Each number is 500 + 40 x the weight over its row's rms, rounded and kept within 0 to 999. Layers, rows and columns count from 0. Numbers have three digits each. The size before them is the row's rms in percent of the matrix's.

# layer 2 attention query, 256x256, rms 0.0552, rows 140-194, columns 128-255
070:500482479510531518536556474472470491507550525449479479559477473510535499475498390444459559523502535503519464459485443571473535473475523476484531529457531456465562456501449475540522474470426546510527498445503527503575527464475524507511520524532522512485488479473470575534556526483516479534450519397532549518567534513549500539524498512425458489519454496538452467519536505498455447457488
110:540590464453492525516467509446415498511524542563458529499465486469505457532531499497471505523527487491503484495464486469441614457542547451571573533533507462531501480442591550499508519531484502495432444516454508488497568531533527448514489425465557440452548475454518525473486460494472449535497490503544518440423494492567425524469528566574526476590494545459471532488510523495531525539467
099:510522491476444469544566519555598489451435493453539491511498504539504550489438493441577444434628514541551424581577456520554400474516507530546452516417450466496452458533487488504485502506475477513558458412457456572497474445456504529478553511485432500548508527537511535460552468481504533482431504531530488493565512522563532491495495466442476547540507506515500516556496526499517479447538
104:462538506455542517488493439462517449486457521565521515448524540526466491490514524492478477448483617463544492495508514538477501490540474484527507589604534493569544431447503450514537574601545551459436506550484437506475528508484560521484526436494552516531596559461495514497496485506467501478495500467558561464402555437563422464477528495496503492518542503471406559492479453534518498509507
078:549492468491490570466540423577532534517507551534508520414469556473455529584479484433461521457464536508476502473487490531497538492451530493406532529512494496548547360527471463499507536540569554513473465524517465512567581459505514536539508477547525499497536585491407538527544527554453486541511560389483583527547599537521505548525485460490450448456519540515510471521531443562508515466530
112:518563515449473496500481506449442517515538550545474477492469512532487453506544462424474481537484552454475454484498477556456622481508528485571574564538518501478515477453505501521545509492490504469414446568511517482561577499529502492528475439508596511459525552455499544470460501494479435561529520418519500461458550491521482467540543493522458492546487541465435587444463538499523515537495
083:493493515483483585555564415492498509398509563512473479498457514534469529526556497433484515509514567503519467517454441550514565418568529493497575574553497513523548448561473490532550505485496468536463514493536512483523548481492530512504465500574555454480485497493397547476475528474478435522449514399463507521524581472502518478530456530511508506560494537454501535526482527535528476460499
116:523538517452490497497483510392449488498544507549444494506511451506466460468565508499456473534442500484497556499459482472455561414527528451497605570514584534473539551418556525497512473486533455464468469512397484464537547489520533436510476437482558485455516531456525521522457473424525433508513480518508506529476502513577506460489523557523543536555507549469459465464552508501505542529472
115:510503519532520518541511513569583562469468498446498535529523488499520530507433482523561475437613433507555528519552484430550403523519466553457432427426491471454438513563465466473422486522478528558553501471496489548452422509469530525434538571494411503495458497562529459488543532464531562465501498557485506519512486555435510472478478470465534532453526492568528500513505490502466469456482
077:472541457554478556474514518505542418462473520469455523424468524449576542549484495450454469428507539553561528546494457509549431478494521507428478522508438465486436420509518462508525498536495536493509486505532435553521551417492540500506520487532507479564468531513515576618517544551418566485427536459560517503494543482520489498480520493466415459480488492515503449553458492535462442475460
108:447527480440488548491537530456512499517542591525489444450480464474499522481499493475464542538440557518527468460521501559502568511468506481535558566581490512519605494478533505556497522488542558450482513507489558447554508486536536488561465429494524510498521513435453548509457440500416514533486483461440573474437563435518475471519534527562505489591477524408478526457524531527497504557498
110:544493479428541466507434514455463515497589512551458466515554477538519448465546455489396555542501469514523500501468562507509589445493514529535529520481562521470468522470547534511519503519492552518473466564599526403469503597571487450571454458483482485477507499550532512428458534459547457568504470512488510491458538490555470507473545455513496420456475520500440560500536505452499542490494
090:543455475513534568531503455559516559446450527509464480432543532521487591495541532519555535511468557462408503452556446525545492498508447503520487476510453477556518464575475478508519494549500520569471538517502574525477530477449452594451505522424510494521486458433453548565475451529446506530492554479539508480500548524407547493530506551519464500492538471470562491498540426514501465454504
125:535544432453494537522472533453485489535489569539391459493503437507439459501529477433459534556452514531547510496455501483536559420539502494498568582548513532505528523451550521523520528460539471541446498513521535492489580495522526526499473388491552481483496536455469552471485476492544458537503517489466487521458560507568471469505521513505560461557469556427556513513539529508480510498495
091:528487501402540437474487505463489438593498542553480483492544413543489475432529547524501490523523442535513561498471518508538527472481490530543514524461574489485442515466555521447540471555537491493522478538519481450466554548590521502486422452446495494497479538541475555443516487453547436542465441493526411540484422535529514567494526479402504466456504439488454435470498499523509520480589
124:495479522490517461436486507511540569484474447431591531473485576480487507490469519492477478443475416575439506474481500495462413569507504503420422477464508466482459499524514434482457534488456524521561514475476453510513438507384506446515523623491470481527463417524509486562470488498498573475542512528519556524521509499437467449467462527494506497449458496526487493574425525519469519500488
109:499468502551464507504480486593519532500479435453595492488451595460492573485457510561497446467546502460470531445514456572470479548457507527489446475520491467461504512555469471498419512468476518507522515486478465516569468432480555479425514612556432542530495456519504472569550532535462596421503488542550496549545518512510513499455480535490459459454550513531512450528495484530511440508540
103:486512453483505502526506492495501517458496542452460431445516483566554490503494513535416603527446604528502485509551543579531537478508469518549543464587505525542512476456514483516543496461520479483475505483533516455529530471491544545543569448491542503487497559366529502529452480562349515498528558566498567439543582476541538474500470535513535444515515467472512485524496545493487502405484
091:600493487487501528536512510480565570513423469521484542506452516496541539479495468549565436429477475471496548513504463482532480478471547445435462492409510451470505459524460490363451543505489493570567509501431559576511438506495498485480453529522461510458472421614491483501567534470497486462490505587451407581509387583499514503459492451482497549486522528505497507515493499520485499486505
117:518499476488469448524503501611514510491456497474514492506481543532453550489474507513518492493551542492457557499554506489544445513480505496505453498494484419512498485515484439457517477478570438499519532487459431555484437408473529578437526534581432497542494518469432477545500521522490529478475544526483519548600479516464500489506461492470496471485494507509569519500422494477477423431502
107:512526491492513486537458480484552542426493411497512529557513463519493476436475519539582457436527507497501519565550471485566442495516504526519466431418487481472446553551520537446480525478516439534549511438462423574492466426500510537419509563515436506527477493515495485513536483512535486442477491541502540579579403538477475458452497506477537565495483499563560544489503531514486444500488
104:482520446526467426504542486546537548506499483422493523447543568541487511529413503544515511497504447564425561517513507510456461542500462564471402509469491514504504457535506520554500517509490511507472503513447438535456444502459502491495578522525455434556499482481520520492470474528437528513480510486500527504517530564441508520501429503498452481433458474517544544529389507451456463411483
088:577528458589536574538499557449543511601436549505459489549490489471431495516473438509533471499479454435499481451450489480489445468448515504490467540425524449509453514543461508494474501506485426467526505502532506497549485569497557449544423534477493590553410499566570493551548532497529517461480517496469460584537440600493495519454477496420513498482545532482521481475504520474472418511426
118:484455525508529423508468455504541538461437438453563578472564510529529531467518525538538505361534499514478494520553493526480419594489528488498454428432400497473446476540430526494449527484411558459524535506492463535490472435446457519478546522481471509509492430595504418520527517484519530475515491517509511512557459422435506479513444453518512504481514463561512505511462497499524496516477
089:443489490508535517479455440556409464493549496480479569508507517437501526483491493481451575540488456439495458522510591504516543517398401459500530501651475491490486464447544488511494488555506516431523480463491573494574536450486543575524433443448524536488539513455484535480489502546472452455542540478514463477491594420477498546526481479532464470446509521451428388541506510514461520520533
120:549592486441489531491484542441477494502549514509423450531473459473414447546493505462465506529534568472559471540449528445489574509491521467511600495568509528529530508493496528533497538449512475507434484426510547456501506513502476507495500430429574498478542510394493534476467479481512438568499469444477508487439551516541448475503504530506580493575482437469529495504527552462484568524481
103:495507494446528517510500478481446471523482534590452452477441450518452448543493481488511539502542512503465499506451452494476533473491516476523535525465542525495500512472565541608527526509547448491456427494491490520451618532584508538486473435506537477530466525484493585454429512528486469557472524437467501429457508533475467503490459496468475504567492515465480571427542455505502550488486
091:526521463488524557548569529486502483552517467503558467521485545515494505588458459499504406440473561452461485488501440415546506522469564539509455403481483502509464529541529500576485539453474477512517482465546438553495478509470476433431493565478478488480486494538448500515501518547483533473500525484504478506531403465538406536489498557567493468481477582568469588467522576422481474522472
096:552564517490463524578497559467516578541441464502452505496528508557470555497512461448542441515534498525519473500478512453556499533441487555468459446446472473518493496522508482472442489477529469581541485478447509547478410510467463488448492524553467458508449532508517418517517500502614515490483552508513568512510405512494537446483497479475552509469489522480504486550457442460491488523540
104:439509547532553439498418444522582513414453466498523512478526523486540464506543536556548506442630508517430540504563537511544451551527439513539522449493522452490503490510472427535474487497508577451533516483523507544529548450458458558497541574489473467544525467521558489479541479477426424512600504550543516501531457464476464497519482520486470531479456523549540639477448500524454520550498
096:439528540455505518502485498533452502463580544513483451549529467534475511471489538474450528514489512467465513489524524455514524489497405549586464558613482498515543570490465444605530528458475513443410537475508434570473525462482472527504495435485513558513461563506461496565481539531556508534474542404473581501530537522543479494485488493501517469477492509482473460501460501513503431508451
112:461525480435450601516534515498491427499533475555445458528515418487521484537458439482504492528430517456566402540459512512449509473523502421532525475508506569502546512508510516563527475534568483541497447479457517473500553537507452450489456425496566445531489498482464551431438484499585514513483489460442469436432513471506508533493515471530520564582523470424466527477508498533539590531487
105:562438490544526421498493517548534563517486466447555436435548537501536583483521542558541484471477452519444507451532493512494447542466492569515448462525496471458461492491473527433546489529499527436529586565516436599492409520487484498506487549506489456519451498528527442569514438561456523472529495534563484525526448487417462536542497456497452495383467480519550552541459494465421515479523
097:472458493384506491500527526490496535486536531549455501478491538568471452464440569422501570540408498554512527453447517516487538447483442507515522556505560527494528518371556542552508485485535463529390488495508472499530599548457465502524518458440573477501597503530482518424463529518466523518505462477471485472478503469523474523516488518542495503463502568433466526548473534497509499523480
090:552520467481518464484513567532534564503498595506438425475469443537516475468511456513501461558507448489503504528443510549483552517518502466553496486507475515492492488430496561447522510524523442572477430447485505472513548533538529577539509479522511453427487494451507514537453482448484523462549472466621420443472412544508524510542477534502514457490483545492474602504467487495532542500515
120:504507516525523460542498496512529520494452481486526515460525571566559515532473518562497508470461466508486517489518459464544500542499532581464429493492497470474506535492472434477436511499469535427527530493478522509495458481375505497513520581490510502487480501534543469529570452538443461421514548532534518565550551518477486475535491520511505529464472463499512603515493548464459456522554
100:487513453492497488518519505504462439472601559561503506533471509567511429557494461475522505520373526491510523454491555455489574478514545457476549515456468527539517429504535526552470476548481468540483480495522469470519546526534489436536512530536545536437583491477540515482480520472538507500468494523474497485436470464565542532501525472516547539485520568481505472439538450490513466546514
103:555502556548535445562483472511553525545486459410581498505503530537506548508477533539495539491504543475512516469533475485459465512534578584493415485429462469460433513562469540447416463500478481482604558467485534534484423447414493557483530503578453593523497501518502458546540512476468547471467526537523490568552499541570529466500494459472501443453520477527558404483540492526546463544542
094:491603474496491483553565525546494495463477533447494546513502493520448501560428484484522543509546569498542467526477500455547505536567510502485530535471531551492539531511449459488545478516571534463459459484493499475582507463532633506467562523464500476590486462470454535503528492507507498426516513479525512497531502517504374524444503494510491436542490450456502505518535547505521495534507
115:437469501545550447520491483537530552500544428414573493502566506553510511518439485516579476463456470541543527509469469533439470482492572563476422478492530445492537493535490500517505503468431521413620565547561476515544480471433422469475462551509436489567548467541513466521553462493495498487561481504482543523525475494498475476496483534486479522424472470575498553486422543510490455478533
117:463447463525500513490489470522600494460428479454538577518513531496469537473488508496564471453536509512451586531484477547509506511520510540502424528438542468513548445533511486535471517530529507503505551540510467550504457471456523585476516548490441492582488414522450589505508509567452494484515488508536470516538491550404507505473467497480440506495490514517569612528434497459520485495570
094:469493511466502464510529456505516471504586528506562511500479467524481547523568499520464544612423519488449541485496477455452549547531509471549536554549539531493533548503498531549545464465512488543424479495529489451549540504526530479559486461528576481546512552390520538470425462502434495544550501440529531456484549482526515501556544544527413439579520419505488521476489535427538482501521
108:480566517407511530544522516492472505579528494507471475505514469506446440476517511499483501550511554498531415489474488490463502476415574448492571485533552544506460516496521516510538520484481470495504474497525496407496551524570487488469500476544529468445528546563530503463460509469460498458500513513484562480450534471604510524448521486511552472557571492473473447455599548508536525509469
089:500484479503498555475570519481540473586542464510501515488479502432512501504488520437527470519459508513537615472524489424508485439501570476455466528455541459540465526533499534558470542470524465478557485485542515489454492517418449518448455526509501441472498566481511535501507461458531477505522514562485485555580494598523546546441473536497472499502512552557578499456531524508488423476485
109:519514496386494553446522583397476507573493491560468416543470438428495502487508427444530524516457453461508465523474494528501489509461508460506540467459496508440450558464602545537527460517487452524492443488510507434500545517502483471468531425436503423472513538506484466482504462476546457537444482480457480474486503466499487558497533497512562510503458565426492496423547546508518561492478
098:463478603590483483509431501516498464516426428542522443580466530465512490472447524455482521427533485497501543548532495485541461499501498514490473506466493418524508497440522503469455501512448485496519498466482481528467412503491482467471488553473449516474443494598431477559581561523510518445461512507499539525526463460429505514509478551477546534584517536583521455578503504523492513479481
106:452499485425478508499521534500591505511528514582489513540444448478529519503469474500548462524460530461524506567472565526466541471545526483595587509478471541560535531539487532483509540483495412530451447431496482411549560498492486509547468483495535491482524476474494490450499427466426441479527484475520455495507495528557571514464515550497513540608532560540486474506518537556537540484485
097:476500407593519527492521478550460527549467465491512559507473538524546501554510452520565464438480535467488542530484482514566488486546529591467445526429477422474558527574452535529546487502482496456517493482492501589480487518424476500528530545472452496551547487462494533505474458525472510424566461501504485514519471603527448510444467545464480509450491530538596548483441497495511464472477
091:415502570596529467502536518457439527489532516476533509507531584530487419509429474483545522526546542526497433433508516471512467506412498448503432474520523457547514496495461486490527520509465510448487539480510515548549512510428490511542502585466501555462486466489503416584551544524500503528485495525499486493464462527451486495486541450447532489438477553567457469580459480525453470428507
100:530472536496452479497471504527459520539517568473490477480460491511528596437565540490454531521512530505535524496521605554502545502571440504516494592561457544509512498474436495425506499475522540527370465521544541486457488545496505558585408468482568494476449503459541401488494537446562512496548492458518508564504529492510505493541471429470524512454531494530461423537427424460528440495471
099:469480449491523546588510567535556456456466616532470479500450498507498490548540511479473523511530521474489541466529529455538577538577455574511509503497438520439502505540504463580502492537483562461482536463500491471482530480588537510551505530479513459480520509422460444432520566559501467514446453441404486455501472430426490518491581615435494482566497517519478542419480490433475461397499
102:516579508561441477547544516517508467498483465411481514496483493583487543479514568526503425465535487516492515568533479427588401569513531465526431462438536471577477460572418447489548516442470527533522505526511551509512527478482411500449521505498483539477434629543543579529504546463509535501486561511448525482552496529511476440496495539490494483509456568541515527527495540482473481544485
098:564523544427534568436540468524505526470512509547452449478477454487555511481510461511551461497475544466562410531536547497494556503482521437512549500508432548545564487500533559504538515501468491546444477539459538478546569505505460501550443487530550453422520513468501522500471519468517493521533458464507471442425523464478520481544458471490563486503548564448446543481532490555569522492445
102:528506526557520458492562485527515530577445416456492487527503498460449528451479497504427514513485535533524536524508467499495505554436546449485424487498529511520483454507512474508434506501538549457594496530513581433508418450435547541420500490498502535462475567529471521534457471527483494474494482557459515520603524485463491449502499441521496448524516531531473478505484511501507560569569
091:476541537502471557504532532442505482487547534587487454585468517482464533530505452471481456489447525444500469486492449475526521437498452563550503463510479605426508562507499561460533516515470418522488555418550544471558494527498486432561571458584478504493431525561471498465510506453549521436478470499471519434448488470520512423459541506503521549525568517501431481485513510482496476512510
# layer 2 attention key, 256x256, rms 0.054, rows 140-193, columns 128-255
122:531455515549482536459486532534563531519447431450531525482522556471496614497517536508521482456525495507513501543575507476554421518500480566439389431523491453492471504518463483488505483474521496501538560458517487591490438449449501536467522574488441555531433532515495502517512526505456511426479559559535481542552515477474528444464490494512523500448476468523507482529494518480462444515541
107:497528430496529458500545488459487492512519558469547496577477458529504461533546479453530523542414469502528474489438545535485592463572476511549559534535538532534503543473531505527529440538446502552443424474409572473489549523558509442562511478473566451429543549403564562428426450496444453553473446528480456443427505478480490532495463534487476507544524492444463500494550479501519491527526
110:546460536554449513414507558528541560499535490496519481508517553492522511490517467505528426545506449535498507484539428539455481497476499516492420514471534527500513478536503530429536429396478459516542562507500444520539406472429505530533493599481446592502448475480433543600497527482483534485492566494509501589571464523430528502441518534479523434439492515548531431526510536475513439504489
080:443463472564475536466465452553455452483500500413552515493458475543475538489501424506499593496530405546516483475528453493478538536504493508517486449479492465448504509489523537446495492476491528481508473419524540444482498562451519446537482576472505553488459500516532573509398453544469565491464587545500549501517514533461461505417500492534435526498413463540490409574505525531456458554511
116:512475560568520475501494475526523518474470475463532502521546556510496584482476509549558487508522479467502477484577503498544397553458455529452389440514450505512481485496455482543514481425529538474505575479539526578495450486479514540462536546485425550561455483507506500516491536538470573397468572561463553542552473481458562514472502457531506495449490436563561481520489537505446454477497
113:514471453457536512512511453422469488511568595527463538522473478488491455537502508473508543488497427488536503449416533495516553481514477493553572553526491498524438564464482504554530515560468512538455453492457548449465597579584516457538524446489569461418587549473525496458463486572507451518469395571452496447405506481512479549513481568490453509546498514456471509473524482519500521445488
083:519458529488476531475406536507524560555466501481548536510548484564525515500504471565514547450496482539512498484569529482590446548455527593512405544509491482550486543492461499534472487497518549421530522448484538561427439519509517508522500525512467498499501506551554536496559486596435540478483557537506488509481541501545562527449481503518488516527525524469543409504446444533526472490516
142:504541439478524459530505524467454510485528563499475509573474450501492474521505468451543516524497488554530426514447535526477591466551514492565561537490500533540537526491487538557559489559466478509462400504434503414448548544558525468527484451491587435438527483456503568419489439493493431570483427481482468438426512496524503537518507521498468493588488483465442517483536501498554485540527
108:525499548559488507463535547523535477479447422462565514464558559556492547480533503513495472502549519509511474491595445556491480512474482489437443477476484490463553473500521491434476518438461499471518572529549475535537476460463480559464459546504418550608464484520486518573517519524516578450515537517484543518578454503464527428484491508492492501475480458510585499568485502500509440501467
125:508466504591502465494506515534525496502454431418567524494506552484507598475516517558509462487507495491444509501555508490550432539504451535427449464475503475460513471528509449476460508427532506425518560499539491538469451481445496531447520576545404538568457481501517486515507543494486530434484585546493584520599519497500520483429470514492491571446463490522501469540481465501459464476517
085:558537459507545454527488440500465494490490512502498498558452459468477509559499468436492605507495427532552461548485569477592497493552507522539555523526476462539501538518433545462526518537472515486509397408524550480491594539521523470517500454561520429445533566525590505441529471472525462507471429435485488475476452489567554513510495520425517537519549473461426468531453495500486518464537
107:451556494456518524514525477450448455559499577513495577556457421511515472561519481482544501476474472513492498482452513490474577493500515485524580497473432480487523494532535502531520495559488538526436403480439540490483565526532467472477519448491554492461543534459503494500514498512468437544476428501487450429449526519492461555547513546513509494604524574442472504499543528463526563526520
089:528520551528519460498416541548494562485508444465513468539521555520486509497462560525471507466460519493572527482552479544527398517478475526450374468474535565547485480471448536496446510449548538499553536414493500527536383450479508490462505519533441543542495432549517497498519499511488568483518529497526501552555523478522583514512441483533521489449529495516498480555499536540496476496493
127:493525465488500487515460469431448459490515609541526524560490454557504474517516493473543521528478443507526462454470533507484589434570521479567560550460493530553526478500525535526521498525434517513457396491405527454492584557593538467544512469459581489422537531446495545387464439547486457525508442506517473455452535500471499485527491506482456525582486514504430486511533514465531542521489
104:447537463527482491561518514421464503548517553518508573512469465475483430538473498437496511505486515547449466479474504511465614473487525451493562496460463526501530467512458538554539488489475543519439443538454533425437558545528460459496493454481574481413530518421480454440421520510517431529493421446474507436476492535444440467530551503506476458568500550468496574474528522494523534521512
138:501460472532489500478524489544556537466484411481508501473501535489527586478468506523518495474566483482450515512583457505542409567531457553457437432511488462451515462580484481514501465466526509452548586536519494549521413429453504547480523523502393536590457499551467478537519532472490544443515568530476495555551468476480519509462522494431522516416467458551539497464480480498450502484508
113:493463539535510476462491512550551584493483425445501485468532521455471504460507494562463510494536511532504497494547477532595376488477492496425386490440538530501502507537501495460494498499571448453559594481522478568501432474404507537482499542499421463604444471520498496557506515468497530460500567531476505598602504501523532491489509457514529514452469486531527504483485490472452463482454
085:567471557471505465427474480486486465526516542520506501560455515519429430538501513502484554549509461469524478507501539472573467425466494576509526543430550555491509485527496482483395494516486477596545490505474480499511500512481478453464562494466525413476526427528508538479598497483594472489445458482592450446502515496462493524534425524514520523524547472578464574522523496488531498571547
081:500503528588435423533488506533527452428518486455479527534617463509520583496467553522464506474508509549529463489482415586525488542553496570419439472457499497418484478539448511527525532466533532476460520500556447508546501451523434499561475503484493543530461517466479548510383487511506508574560557498472534482589517531538496443542460548603514494509469498501565434498505477523466485446465
090:491500522566485489464461544494518532503499474501488456490530497494496555475484519530467486529493475506511487469569433464539413482390463568477454567484531551498489538497472487476426477389503431469523575507530510533546400527504515544474492551498466580551402458501526523527456533492548556434540542495520518578592447509537507417481526447496543509498509444565515503502455532504479446515497
093:504540554572500499464507617512576565527448488463465504518548566521516554533553484499512507495488556547481509490515465525538439505436440542426459495470487514479509519438503509399482503463511527534579559530493481502569424507486513539475447508491501605571401519458507506586437514521483599471478572489497487572546545482557474468476508461520511466520527435521526483551454537511504502496518
106:507490566558506491432497504567536539480499472458518519483483578505484562493540516544504459492522444439495512457570473505511388541443484524465468488486521490525455494513520443479463449460475479495544570525521467560520427435444532577466480544526422565526472485539467482565514554519527560404498571523538528589568479495473508476440498518472496537500525479516553490527476525533492461473515
080:397445462478468478432487460541473537457572436506524505555521482491532606510524512537488491526468468560499503501526482451472503463517525441451539509516517436501608491479534559500508485499458511482533521540469490540497515537498457538482497538501467464468528487456447487460467441519555530512529492491367536515473469506457522493546526429484573569491443489525499594497585436510546568492479
137:529488588532506512474519552554554511482481480481512475476554610475503551496483520552476432481505482512517519496569426507586449505470472540465386487509537482491476487513486475447520500485521460474554573501506481554511451433478545550458487584526432578557418523541483479571484492510436532495501602499504524574586532514531514498460492534474506484422481486531546493500487531532490480504472
084:494517526506506598554514517434470522515549537539493453560529498498481395546539526540513427479485531479467491441429470566518494509515580527437504479461469558512452510523481502539554533410548520529486454479465491534519487514460439454459533493463536363513496474500514434537554490479489507501455475505590418518526531503482525556536509517493462510459540462532476550511453498432554443487502
134:470512440457540503498540455462472481481515548566502498525462456526486449456538459435488489539451473500510513494458538487402571475526509477572586550487539511533471503484520528492526507544450492534453422533520508464514576566560521483575536400528547520420567515504507555428516477481497483506466439467508457441397500493525479517521499505510497481533524571491457503477527485502563533549510
110:497527459434476527525500469470490482492556550496513531517437474497504481521527469409515513519442452497523477507467545479447560473452464464549572526531516489499501523491531558484519497482436547535437432500488541433473587573558479409565526450498533526409572542434529506433457460536536459533495449543435471467407520475480472510488524576512474472542485537458492479493530464508494534491487
081:501467520495523433424467444557547542485458547506503524438515480476474542481472592524435469548448514525554556535492443528508436558523499532490510564507536582453517503508555438426476519557532522424515585481521498510523473460535489572541473497516462484508435483523506535575433551572515477525555515519430524528527505470582481398489496453469494527427479469491524453528501431577502478447518
083:496476441525532531494541462480517505464445517510542550464504570450557516498447523521555512450464495495487506517596481561501413509509524502477459519521494436453501458468490455484506477464439435474525534523511495501577506484533596490505475530413505615467508505527476534549469494569498570425500506507493492493564493489532519407428426520525526528513544454450533429521506503518519533503529
104:550534540510522490503533547511548543505551493421549477456498569529474502485485467481513492522540473506500504479506448480536451519450515573512432457497490516511454497451502516383463498451440486485561557432487527531484472427493512504438525515497453651518402498540503476538513441518462587471500475484536473558507519503504498507468523553492486469500489482502513522546449578458517496482432
080:472516422482490545538486482520503578527433511516496490501504511559487553586509412495504494514475576519564465461496483515538522473563505493532560465492502515483552555504499511480413539535467471539523496531459581504534479540507507583537501531427542339499496521468521488451484515568485448436442489529485440482521516557497528484495517413418511531489542378524506589518499533486513478512589
110:516522444425520487537488450461489447515570569535500523444441434540512459499511517435476503520456494480482530507471551494470603519486505405535585509493465505509463553508463520513544529502471545551454431478503517427494570535566496462544491427490572511461608496482511486472491461526475431552493469500456487420407484471509487498558458519510464495513552487479476477513505494499523557504508
115:519534562561497518511483506535533537515481502449500484496533590493498506530467553544496465475516487489503527463552439504589442521473466528450451457475482464504478420525513450502463495435511500495520585459520479554527452478440503571444484538502437568582483465483470491571501505485491550485522524529553528605576493478491548479473506500473506503504521499554487463516474558522505455499511
105:531571484439549519543437426513463459543490572489448487485515408494502457502538498488462523541469463459497501529458517505433570521526486482552545532472451513489494507506474511541541463533447502564453422537464493414471507520564498500510500467472570440445551480461469452455472521548516478510448427546474483466462523535488460509489466474507453483538490472537538547442510463511506444461492
086:489482468496448488539559476447455545505475542537505540588538462554542429588526526485528557532428530507476440471478466497499550480541570495494521472446550457513507512521528480528511546479442454467456452472419430443470511473557473472498414447444557425461478460521485558464494480545501439559528466509485504468418501447449527462512524514499490632538500488450462497526520458518478574474435
140:530467554593520442439500527557544511480479439449523475525566558540514562506490521537498463459509524473509522536536465556530416504517508537493426453493512526511528494534497495437457511472509514480521567464556497555531400397458486545425465566494416492572465503531508509547537509523506568483523575493496478570575476464488529486460466491472519494453485483573554479557463529474492463463519
099:500491437391492483470522492484487439471465521487474495487465397464550498477489527477475544511447466480513501519446562446463511467498532480527575503555549531459508499438540526606506524557527485481428429511539518432485574494575466523502461483444518449487513503484475537445502450522499450509489463464420510442462458450546456498470474507492462526507476535470473474467541502507543525486402
110:545476531570489475442519547551530529455419437537521491513525588454456519504494515525486512490549549543490482509542473546594423491437495500477415484520493513503546458486445495491524501477520491520552580480550521526510417466459564526496512540468446520555433475525511519599520509493557542480521601478486555495615503453534575478484469472532504481482502444495504503546518538519460471509533
085:561495506522515410479511460491512512462553498511502472418494486561532555456533462525550509506450470508474460504484573423447529491403542452551537597494469517580426449552539570435472505491477469473496567545507506543461506497498494480452466515557521528456538513490481538515527488518493538499501441471523486490483472490519604449518522466486464587466554566569541504447515491515517459466505
122:539479519553508488484533539519534533486471436472489487452499530498524600498502504562546491510558508526425499520578449498554417538500464514469455457517491468496462469472511488478476493491538523499553602494501431552539480488433535608480493536499425530567399470510499515591466496516499538453496564466535473562589458509522525499466530444459491498500520449447558494518570510446499458525506
100:506512609562461501466458521527484567526527482475493436471518527563492564495489499587489430478505470509508529452556462514562419547447479534448403509476464526525506522522512497417487457423493529455498557518525453546525464476443510538492509531540458626522410465555518422594499509505484581473512559555515480601571487502500498478447524455516485486506486525562524478495463513472504507477471
104:509529504441487499482534539440444527570542534572463518528427439516445431498520489434481515497520492471511445524477547461471569490465464470566587560480469522557460505474584512542450487525496424569462454522466472467476510493556504435491484470462548476440535520427538471489511519441549472439488466510565408472423458475478467571497540460533535450538531536518450538501573509499501522497510
109:526504482462501477484513426468499475478540575550460550472478430483504483476505475479539578504439514530529464522461462475495605475499412477522588528538513462487521498491498513536517498587530511545466463508543486471509571571531486404546523397509533419462541500457489554455513490520507429578499414476524491452442518550474450512548546478521479485520490513450481476477489485508482486540492
084:470482484544506519450512517580513524456486490499501475555518525505423546447497546505597473500502498515376465494532550505509475507450493522521464448526572528492524510496434454477461443508541522539534522476515502527506437429459535497484459521436485545531486415453439459471512510488534467506546570516468483525541481473528491555452485438431486461468453474478518527520523501443426431493416
105:495537451502516519547510461457471480511519586548498537518471477518494495469486483446517501506412500495460497506459540474422604490571517414521535504492535460543501525472525501558539499505502463525494434512476545448499588514542469434542486457509610473417504488483492466480484457524450438536478429454502471472422568491529466498507523485489564495546458497504380470502516469502511505466498
100:567490562548534519512515537526508526525467471495539481501531564522517588445519467556469504487505542523520485524537506520565414469470526583430433490540475411460503513538507517481495492480498530497565577503564555555490446492465542597520540542543488493544466532434534459496454538516488543521451588496429482565555529525471517499450487479472476530413460409519532477520397492525474462531532
116:568484472459535442475495488448446534539550544539442498557463425555476448517560468455495563535420513510504484524431520462473569496469510483520555542548522519483517538449478541473551450479493479554503417525469532436488515512513464418508496432539594465384530502469485515468460530527524426512482427461442499446405537505507447512567498496543473513495484505441478454524487473494477553482496
103:484459586560489475456495542528543559393511460462542487467551549563486544506477561535512445497539440528423522466546519496493433522441508515493441465469516565494454506484482489465399503474558481456525558497504443536507493449514487545456471566472449517572439476486487498626485513510546527488504543486475449538543493486530507488479445493481515513459473505515500503494548472466438488524487
085:505468351479479504502503460492529505461437458405539485431481512532526560501574537535505509502581478537488571501512479539548499476562490548408525449507439451486480489500552486539489483517494462481511542507444511546514502497508474521437524495496467537534487505534512493497484524510484589473531431437495568483521434470483540496455409526491485548445552482498535525481517480520482472531534
081:445526467505470535482533524512464556523416479528452476561527487425529426611488523520533564493547500546461426444532506434478572496574582496443513416478503457497567517587465543510515522468466479492480498451426533506482463520532502546462512509432546534481596551475423504459463486538480498469499479521490493449491527542443554451568466498456489512556486469470498511520505570515476507544533
082:477476479495474442414476490475534530557501541461562564512526474494534474477444520465418507454440506569549490578476534455497513520482558460475537578562540476529501517469513543417466432485462490480540455544557546543557541590452502561490494456461514458476527546533551513468508534577492504485471463514420474475432484565562563458520490459459522458442535478411512513546471470538625500517515
095:451533510542496452493471512572571520440509468476514541437486538480501539483404429544505493486572480547512511511557435526532502466504471563500493514471494563463503558507489545420366490494537480473531546458515460551525419532478537500483468548551415505576475493521484492496493493492528517499538489515516504528548428515526455544473486464517465581431496449484536512496525497520442442527459
092:482479430487499495502496525475492535469479561535478530544508457531456463550502529425504561519453506554478450500509515555534541474537475498482518475469545505489470558484470519520484555520531574483469430477457575486494555533570466476509514453433546447471535490523524512440440485552497481584513420486461526479432514487498510489549475558461469515546432488502477449538484449519488570520520
111:524521550540468508446531511537531490481471491558524496464549614486529576489477532551554466457558549469416490510526513556578403511511502546454404477510442410518492471534472484418499468443529537463535556503596464536492407449457546538503543563484448506537444487499506467514505523448507549496536561513560464507576474490513557520461470445469484502474484465517517476546489496433467428487501